{"num_hidden_layers": 12, "hidden_size": 192, "num_attention_heads": 3, "num_key_value_heads": 3, "head_dim": 64, "intermediate_size": 768, "vocab_size": 4096, "hidden_act": "tanh_gelu", "norm": "layernorm", "norm_place": "pre", "norm_eps": 1e-06, "positions": "learned", "qk_norm": false, "attn_scale": 0.125, "bias": "all", "tie_word_embeddings": true, "parallel_block": false, "init": "uniform", "init_std_qkv": 0.0262, "init_std_o": 0.00534, "init_std_up": 0.0262, "init_std_down": 0.00267, "optimizer": "adam_atan2", "learning_rate": 0.00173, "beta1": 0.9, "beta2": 0.98, "weight_decay": 0.097, "lr_head": 0.00456, "warmup_steps": 568, "schedule": "cos", "final_lr_fraction": 0.1, "batch_tokens": 32768, "max_seq_len": 256, "doc_mask": true, "train_tokens": 190500000, "max_steps": 5814, "dataset": "wikipedia_en"}
Each number is 500 + 40 x the weight over the matrix's rms, rounded and kept within 0 to 999. Layers, rows and columns count from 0. Numbers have three digits each.

# layer 3 attention query, 192x192, rms 0.0534, rows 0-63, columns 144-191
347452390501523573531534479591536468473506540498506435490500519518525610496546493486542559469534524455466469517516501466539355485467550498452514
450426495516524601501408438528451418570429428470438478484504492483527521436494529517558484432480465369472450570435424486521349516427514506461470
587521623446565434483447462495395506521414504576436425545510526498436424458387522490498369514412487473506417463473439470413540523568559492533483
482531455597411553621551574550512504497638604381479647403396470510505515431569509547525578484571557487521538521537637534594539515429455472517494
383454525457541528481505529513469498556570522552523401484474574615515439445541479581504479517525501510543397485487585446469474446512544464460448
495630460518476430440499450513479545443549525469567494611449512451410565523591497463340496445397545604430570540440515457473545441547460551502420
539499521561449445462453542428486512493441499508446538479502479454431422443483555552539533565582489513513515490473497520435583497470550467562569
433536476502567528550503483561521482541382641511581487412529398525539532499583489481545502558497465362488435537514454590514409543446567532421561
593444497519411494524554557366463480490466493444432509497616543424512427397436637553522548477619423513474544390534526568416519558577657467514556
484521368521490614495454473519406495475503509469472462461422522554558545513544503528512607431492471511503550563536433465414446489511553523470458
654491558437471334536565587449603565525530397528505632564520543445473511518445480464505478555364524579402526407480524440528684422502485503549463
393519428459563583425441411530486472569463486498474395442517473541528521573581427486512538441449515390532473598505440500533380533489430507398506
416482501483556584479527354517455425612441533489467409330588461487516438544594489501569543503508514320560445629438507556602350543501483519357613
579480650443637473496493537494550496468532454618566567555556533495451443517414491478480372591452483461487426429464467477531599489507544448520497
541497596434469445461457454479511512412504522536542441562582545439420475553431483463528433571410508583455504387483471505451543474579428546471545
635538567458476420541557557458522539428544520527587551557463502435470482611446480480424390531405472584479506433427525456527665477573486545526495
427441405523419553560449452494461373489513600462415459398458535520560497456546494528609615534569527489554519471549474507407434530496589519517500
513509742510525444510451490484496542569527530547549483533585476465434459436420497521558372537432539473458464431466560573561471459511431482447446
533462576486531473427519447490495451384397464504511396528589560382470523517427496399443411511486443490443466413518386386426458575543525498504508
497527448457667616500466394562442495538437542515519450408483416570556478530502537503524499463505517352533451538513399620473404487485554458345498
346465446544492556547403411523457417484415544498476487433550506480563547395549521535570514472589544379473496494515402529451334521419559501438569
408385510511496538533443445503421453522414532461419349457488472486538501432437485539644504437524439348512446451479405530376343542522605517438541
600531607554454436459468545423493526526438473528519540523562471438399386432468587528470447535599504524470543492431554533511534542550537427583521
507425577446472487566531525393470507431466463477485481551616513375465444369368625532535474515658433507481551392497492519409549595562623486534596
433502406576445519522582512452562517567559466407495583488486494476548542526515506545509648487510562559499563535559582480543562447452449498533446
463450636496561437428369604527413486499516529610562517561525519517481404425463519541498430542486470538580423501475473500449582522471416466553531
604515591508473346473559555443580592457546432531522601618469530487405491519478476428398439505423490630492525509470647464551655472542428501631476
417494476520525615457474405504347502546473467447494401520472518491533538538562523583427430399542529442536491572479475550468354501517525497393455
464506334488522583517512450525421464650509487454477517427465468532545534465578492501615585495488591450457512615505483585499435463455548493448489
543526483497428331436558598503596645493561441549530595621417530485463515534513464493392445444409544645411557549471594446566607465512438510560429
450517525513572565471489451555454472584394560389548490487494371509528522515443524519509442451526478344551448572517471597543395503476562531433529
716463583427418414532520507470448443415570367534466503565527523435519499482435516413522444515449452533433467383484473448488632462552444497623543
458616510460590464462455462551496493571503496576524529532442495585461527581581392467474482494335556521482452614479487461629475483487381467450456
448486460500539413526470522515446492456468437453540483542572545436568612467522504508405592412507458533528554507527387419379527557428528502468519
437383648509459502519459466495541405590440482547478524506635480539490411388466489516677419583524519418488465551449504464540464508419524449516551
663514617470417365524560583459518561427569451566594628624518546450475524535471492433380419533410500630451551456470542443530694447547423487597488
550479489483520458608436453487559514551477520539458602482553435559552512407478514436563528548472497514578490467563492502492514477471455535555486
532466570516506499543461471511429488466474564530458500433527443503476439410438537496525448556540472475495504447463524569432481493524617517548559
672596516408566421495585521475483552488520435633574515565519517458478485596487466422433403529356534584399461449437419512471604483525415513476465
610505577478482353551510524484585540435472483479518604517518454407408515538420494422499459544425520531442499460434461536527613498487490561540511
489465379513484663583503399507452371603486547435438499344516489494566487527546528560587603426551519392506527528539510592456371451444547479419508
582439636446477402467521518400496471492420433545477447531545538439412402445435568509565485512556407487518462459466437462447595504525629483516543
596476439514528497508543557477513506488566473501501531433514512489580549591557509458453581525467567556486589378538534557452551447502467492540467
462567460477536532505525509562514500499566555534557481522446528512522542572549425422458537501462551548459502529548528460577497408501419475483410
476518405492441592512524385484490453561508559416404552409445432479495498537557509563542557460499491458478552611510553584582427478499514531416475
514482431550457605493507527517477535486554523378515508514401484475585539507510496503464483494603520528528542463542579573517534467492477515589467
535571635432558385425534559460529586463530547596629463607559503527504486520464495469373398536399471658519456480521464416495614409576392533459487
524417422536401465609539532483553516409521474428495595523514543516591539521370502478566564489580491586486543362510496482423606445538643527540520
418513381537517538462511486580498463567514502451488483372404425528569570544615472557541591470477501360524469565480539537613402554416456527454480
397627434482581533494423484640550512560569539537531542519374511630528570591614366468430478525359537517545466588476530493585442427461367518473393
654533306535504564502629457445473470461518388573449530484514526457455471611573523473528537562467544480478518448512455526543563483506488468489444
599540567536466464484483558433476601478502424512436584537399513499437413523379535469433438538528523620496524458512542506425628523600540495587511
457381450545451574548476396434370400507457513360418414436569516467546517457502508559595532469601492397488520502518499508458385448515601532431476
555447460489470519595503436535493438427528498465534575490612531409572601492510525467545577537467467517426525459531432533461509444450396563483453
414467539454486598567432420483419441635430544533403434402490411610577444434455486499674498550546525365526426523485547619503340546486514510447538
353539473532457558493501539460442586576513530438411478475399450583493487448466484630532460437545551502523506527552580529516454520533585514532404
599601431565421495502579541475533569456527512475433614491488434423467458476600497495442551503544533506539584531549580568584627535490416480538466
495424534529437583590537503420385452462452463448452488510549531448529464340432609573541551516675451504526531429506501525382506521563612525572575
430532484512539557537453401587390454597500572570469510434490527501465502441582499526533470418518502426539456587425497541493368528452453485454528
346501480599489532503457526539462490599542556444502522421434406513520532402542500586560582425546525469506522651475596578505401536443454530499470
522449486462615452472455458539378432588458376485504410500481458519602477475437487513461404428484441344493402525409514564453396564540507433453463
605562547497479419446474610446516568454534446604518509674495505486496474451437482470409507536456489588498494399476377390396635440532481450590454
537435532467472452472445519490475469506410478481433483471597439404508455450411590534541506487557488443468498437508387556388493519516547448455557
539422649435481409541464521506457509468493455548463518560459555596533451465342501509508416491565475515566418392481513422460574535518526455567544
# layer 3 attention key, 192x192, rms 0.0531, rows 0-63, columns 144-191
502547494524485529526567525500455517567486470505522525483522596522482501501427490465467503482602542537407541613481532516486556519488519499543521
569533490506412490487574452525440472481422443504481502441600541402547447526557542427511583638594500462514556595445525478439454459507472556503546
469490458534466462474464511491545458471585453481464415439476417515607502550506547613512621548462541463580473407536455494522377552476485464481518
534513537507492449508400495505497532480444497443482600502492540408499501459423526442467422373485546603482468567540416467436567435529471534572533
470481559514497509591494522477475496490442548523510527456589495504478456466498441477476449467580496511450487476396434424483491534466510474485586
574502356471555499503594475503561515525556512535579367528496507627576564572420518454477609545472571590507489525581629600527494572494501479577487
548500531519500470463457481499530462504546468451446492521513425432537476505563505541522518506359494447604401479520465458457474516537464506503508
495506550521481506608517546471443464543500507479448581317501507526505449457490551538468538458392500497510504492444444509381509536581537506528520
470512580520529436453447488454553469506625504504499514482464401456485463489556575577511517558306485461634428452478525488472489514533444473536454
549487562513431421492483540535464487499495519543513433521488482470411490458471528447581525541454560551529469542404513438519486558489443492605442
504489527437550595499521464494490482472648465545507412597518545445576553531532463574478477562428456509612440482629397424509499537520509501436509
527506452543525533530520486543421505548404488566526490496489535511521530487476481414451500521604503461415579534460520556518503460463499502496471
422528578536534533487409531475399516549369473512420560452506487525520530483481506477489488531532507509435596533506480548448519456506503511488446
411499474510439439522556500454495523458530467448449496529504480490593476514526450601471451496512444436516491367563430478567412478563484518434475
489478323476530419459493479502530505554557442457517449520395415546565547530455534536515599539467525522549503520666597534590449549472503536510450
417529468488502510505465501510529495455543479454514470550449449466619535488487478548517540602396586549615481394588481486532483549499457512517478
650468569514466436504397539496512517585441506480449556410462457448459484436537463491453500347402534576424482570381504436466539555537494450533560
450451339486506540492547441494440531489478448394521448483495535506591505595572509510450508541661505450579536531646426480503407475506570566439532
492497421457486480472615496455587512484557464563544502488497512606573499552532569585540605614440470464527498436531573629528484465502480503476433
470551518571475467493463598475483475494486494426444534422493518481548449436460581496595531544506531446515577403481500480509444489484506506512443
608507564489476494505517538514490468559465502521490579403541503525490434525497569429560540476457488503485475608399635467411491478550479497530511
605496642502372486488379506532467391536462543518507542390478458467538436495556524513497532620522570434471497574315479493447523562396500448490582
494526478518523463434455475463560488498547461416459512443557409496555480494570545595538545465436439427621429429549477516505478535511491545470464
495538551474475453476440508482508499538633531431486532517509450483545420515573531627526556503346495526623399464487504456447518543545515503494467
569529526529556563434479510502490504496495539578504529568506547413438532487487502423478436461478506501429501566565460462502606496485476510505476
479438570495434460557533476465555498495520481442477484477520442524515441437578433542494457492525485457533441460495402456490431517517546457455550
434521387463526510511569403436563547471529472449492483590511476514522571536523451571449527471522499519573458429616470561582461430501487572490466
436512448558519478453498471487462513482392507493550466489541537566502455544431574398570588499519563500476533531475621566506530453490478482566505
586552539531547493471492488516453478574458504559494529480519550442501483509401526439458499385552478518478562583451533498437552553504458468467557
449462500469525562568618386523459501443470524473528399583520546521482571492500423493424496502638478489502467503576474513544488507466555559465494
582540299580498550450447492492498476538451522550466597374539519413574448518472609395514558498510541424450538481478508587498536493516466498546565
454505483441544458450462501462544466469637386516475500569439522483553540532536527580571497606474489534639462447600531448567485573471438500514520
521447473486491542550601473523418514511400496559528448499547569575510581522478447409457469481669543488395601514506452561512472460505489535457490
471515656431421526546517520474517483433543524543504476517472535517384438482520488481562468545360541509513389525432542466526564549501518482514475
492460583430399467461455446519390500536361471479442603469533485521538487463640420547445376525656382340515528570484352460451480432516513567414537
440506521415490457474563433470568538417587448509500431580520491490523508509495479595532510534398504543643442433632515454533479524518467554484486
535484397504507514478514521495555522461606414497408489469488553455437505566562485565533480491466480512492511527558462456516498596559539542501505
472515511493453409480432531476579448528551510382464545439478427473517454456494533589531556486444457523542454482492476429517471564523538502517517
394535460463529427457556497475560498473542578466508318547474505616585542516455481555494581546429455553552528434634534576516387541550461542422472
497510409464509542470529439506540460468623501494505492551470538441615520548465561567512540590430518517630460459604507507486449544530544580497502
520566648552529455353357610531423458497431516543460537526438504382449444437505573424510425483420513543509578541461507448439594511526436472565516
484474575496488489451424489511534514487607524476447493484515421473574463479606519627537545496357486448603434450483471494458463558502486469442498
481583596516572452439534510403611560523541472457467569589451576480469522457446515524479449386416524594487487501540547444638557545526481513516446
496500436487536557524617509470487503484474482531549502506538601522460541541445469419492422457597478529393591518527496496553527490474531507522494
535575436542536539438401472624464452528456433540524525517474482330533532495417553377546554589448528570509523537535533504439528457479425534596512
533523536539444486483433490452492516449514535483553535548500572475456483444490445440475423467481543531412523509439475465506590506474495464563518
375433443476555523625613515433552513460626492512483356549498478503541539526517406584555495599483522470518440362544500474568427570530597462513438
548497585467492478485383538471589431517612535483476534540424486415464462479516545604513481523377503496511431495435525422543606570459515499539527
504525506541496584503509507509443492513389532556479509461529551490447540491467445377486449475585490532384567547472453538500516488508498515535557
494477431529464541563595457495459538494419496481518504535538576561464548490415448392453457424662542529364597549478451537545489448469525524531526
473539520439616489491519565493483520455594485554546512561468539487532535539499577493504576438422445590511521437542609571500538471552398496511465
462471453515504436467437463474599479479550465400474458526510396501534501507472582590536573476457479518591459439547495480539430487482509505527464
627482602475402447431403548538490428476490489589455565469458536411528487477510552463457506496417526497472479522331560454443602550464435476540549
517560503434485491466518516479498506482569400549486469577498590395489508477556504528565456585371505552550453511529543402503609597530451502521468
488454568572486454469346551581403460584414484437419523384532432499478502460536488578519477494595439447475566584411449425453463501485529517496589
569443460559459489624462453539538508555480572453504542438586426475484469513503496438445591407617491478394474550414454475458517490480543483468664
604457359521555475433502448473569523475494555464545491515480536525495527520500526453430510399396438540473468484590460606440417407587502576531454
499499563530517458417439577472546483528609481473458507501489425457479443493507533589544569513382485532618385482488577480507537531531473452525527
478493524515509465513511519541448524523403471494493435452526451613515466547436537486569538485572518553534531556479538488430439495503474509467555
583480471536434510464525440550477501521384524496478537436563506497431461455446493408481456431638493534460498619478420472412510484491526523496591
446519553562455564467519465453411462438442537538494454450541522511509483570502521491553499605666517468546587478480492536534486451487483492437516
527434501459481446532543522503528504509580618524569407503518524598466500547558432510512478477468464493480396445477448484503442539516505434467501
518541537508516478409452498527486449515541489480460503482464445488535410496552574556515578561404508463614459465519491446469492532501469482507515
390464565467434496505411489481504489459552491488511519545515429487549449474525474612545493549499521474542427456474463413530487464465550466450516
# layer 3 attention value, 192x192, rms 0.0647, rows 0-1, columns 144-191
467526426530525531516449517483446473527507478508474474471463501499480525527513516519571507604492537472482559460518529544475460450498492552542494
386459494493395487522470593479512527489531531524503474519543533505474497445537501460465444508428467463470532516515462466496549488514549440495461
# layer 3 attention output (transposed), 192x192, rms 0.0606, rows 0-1, columns 144-191
538523450478428526494558503503501515443504509530514535522517524470462457408538427535469588492563516557548495563536552450544526517538483496474522
499566484563518472457472432490443500507465439449497453551500489524454536445388489572497613431669493478508505440475562553477423503541522551515552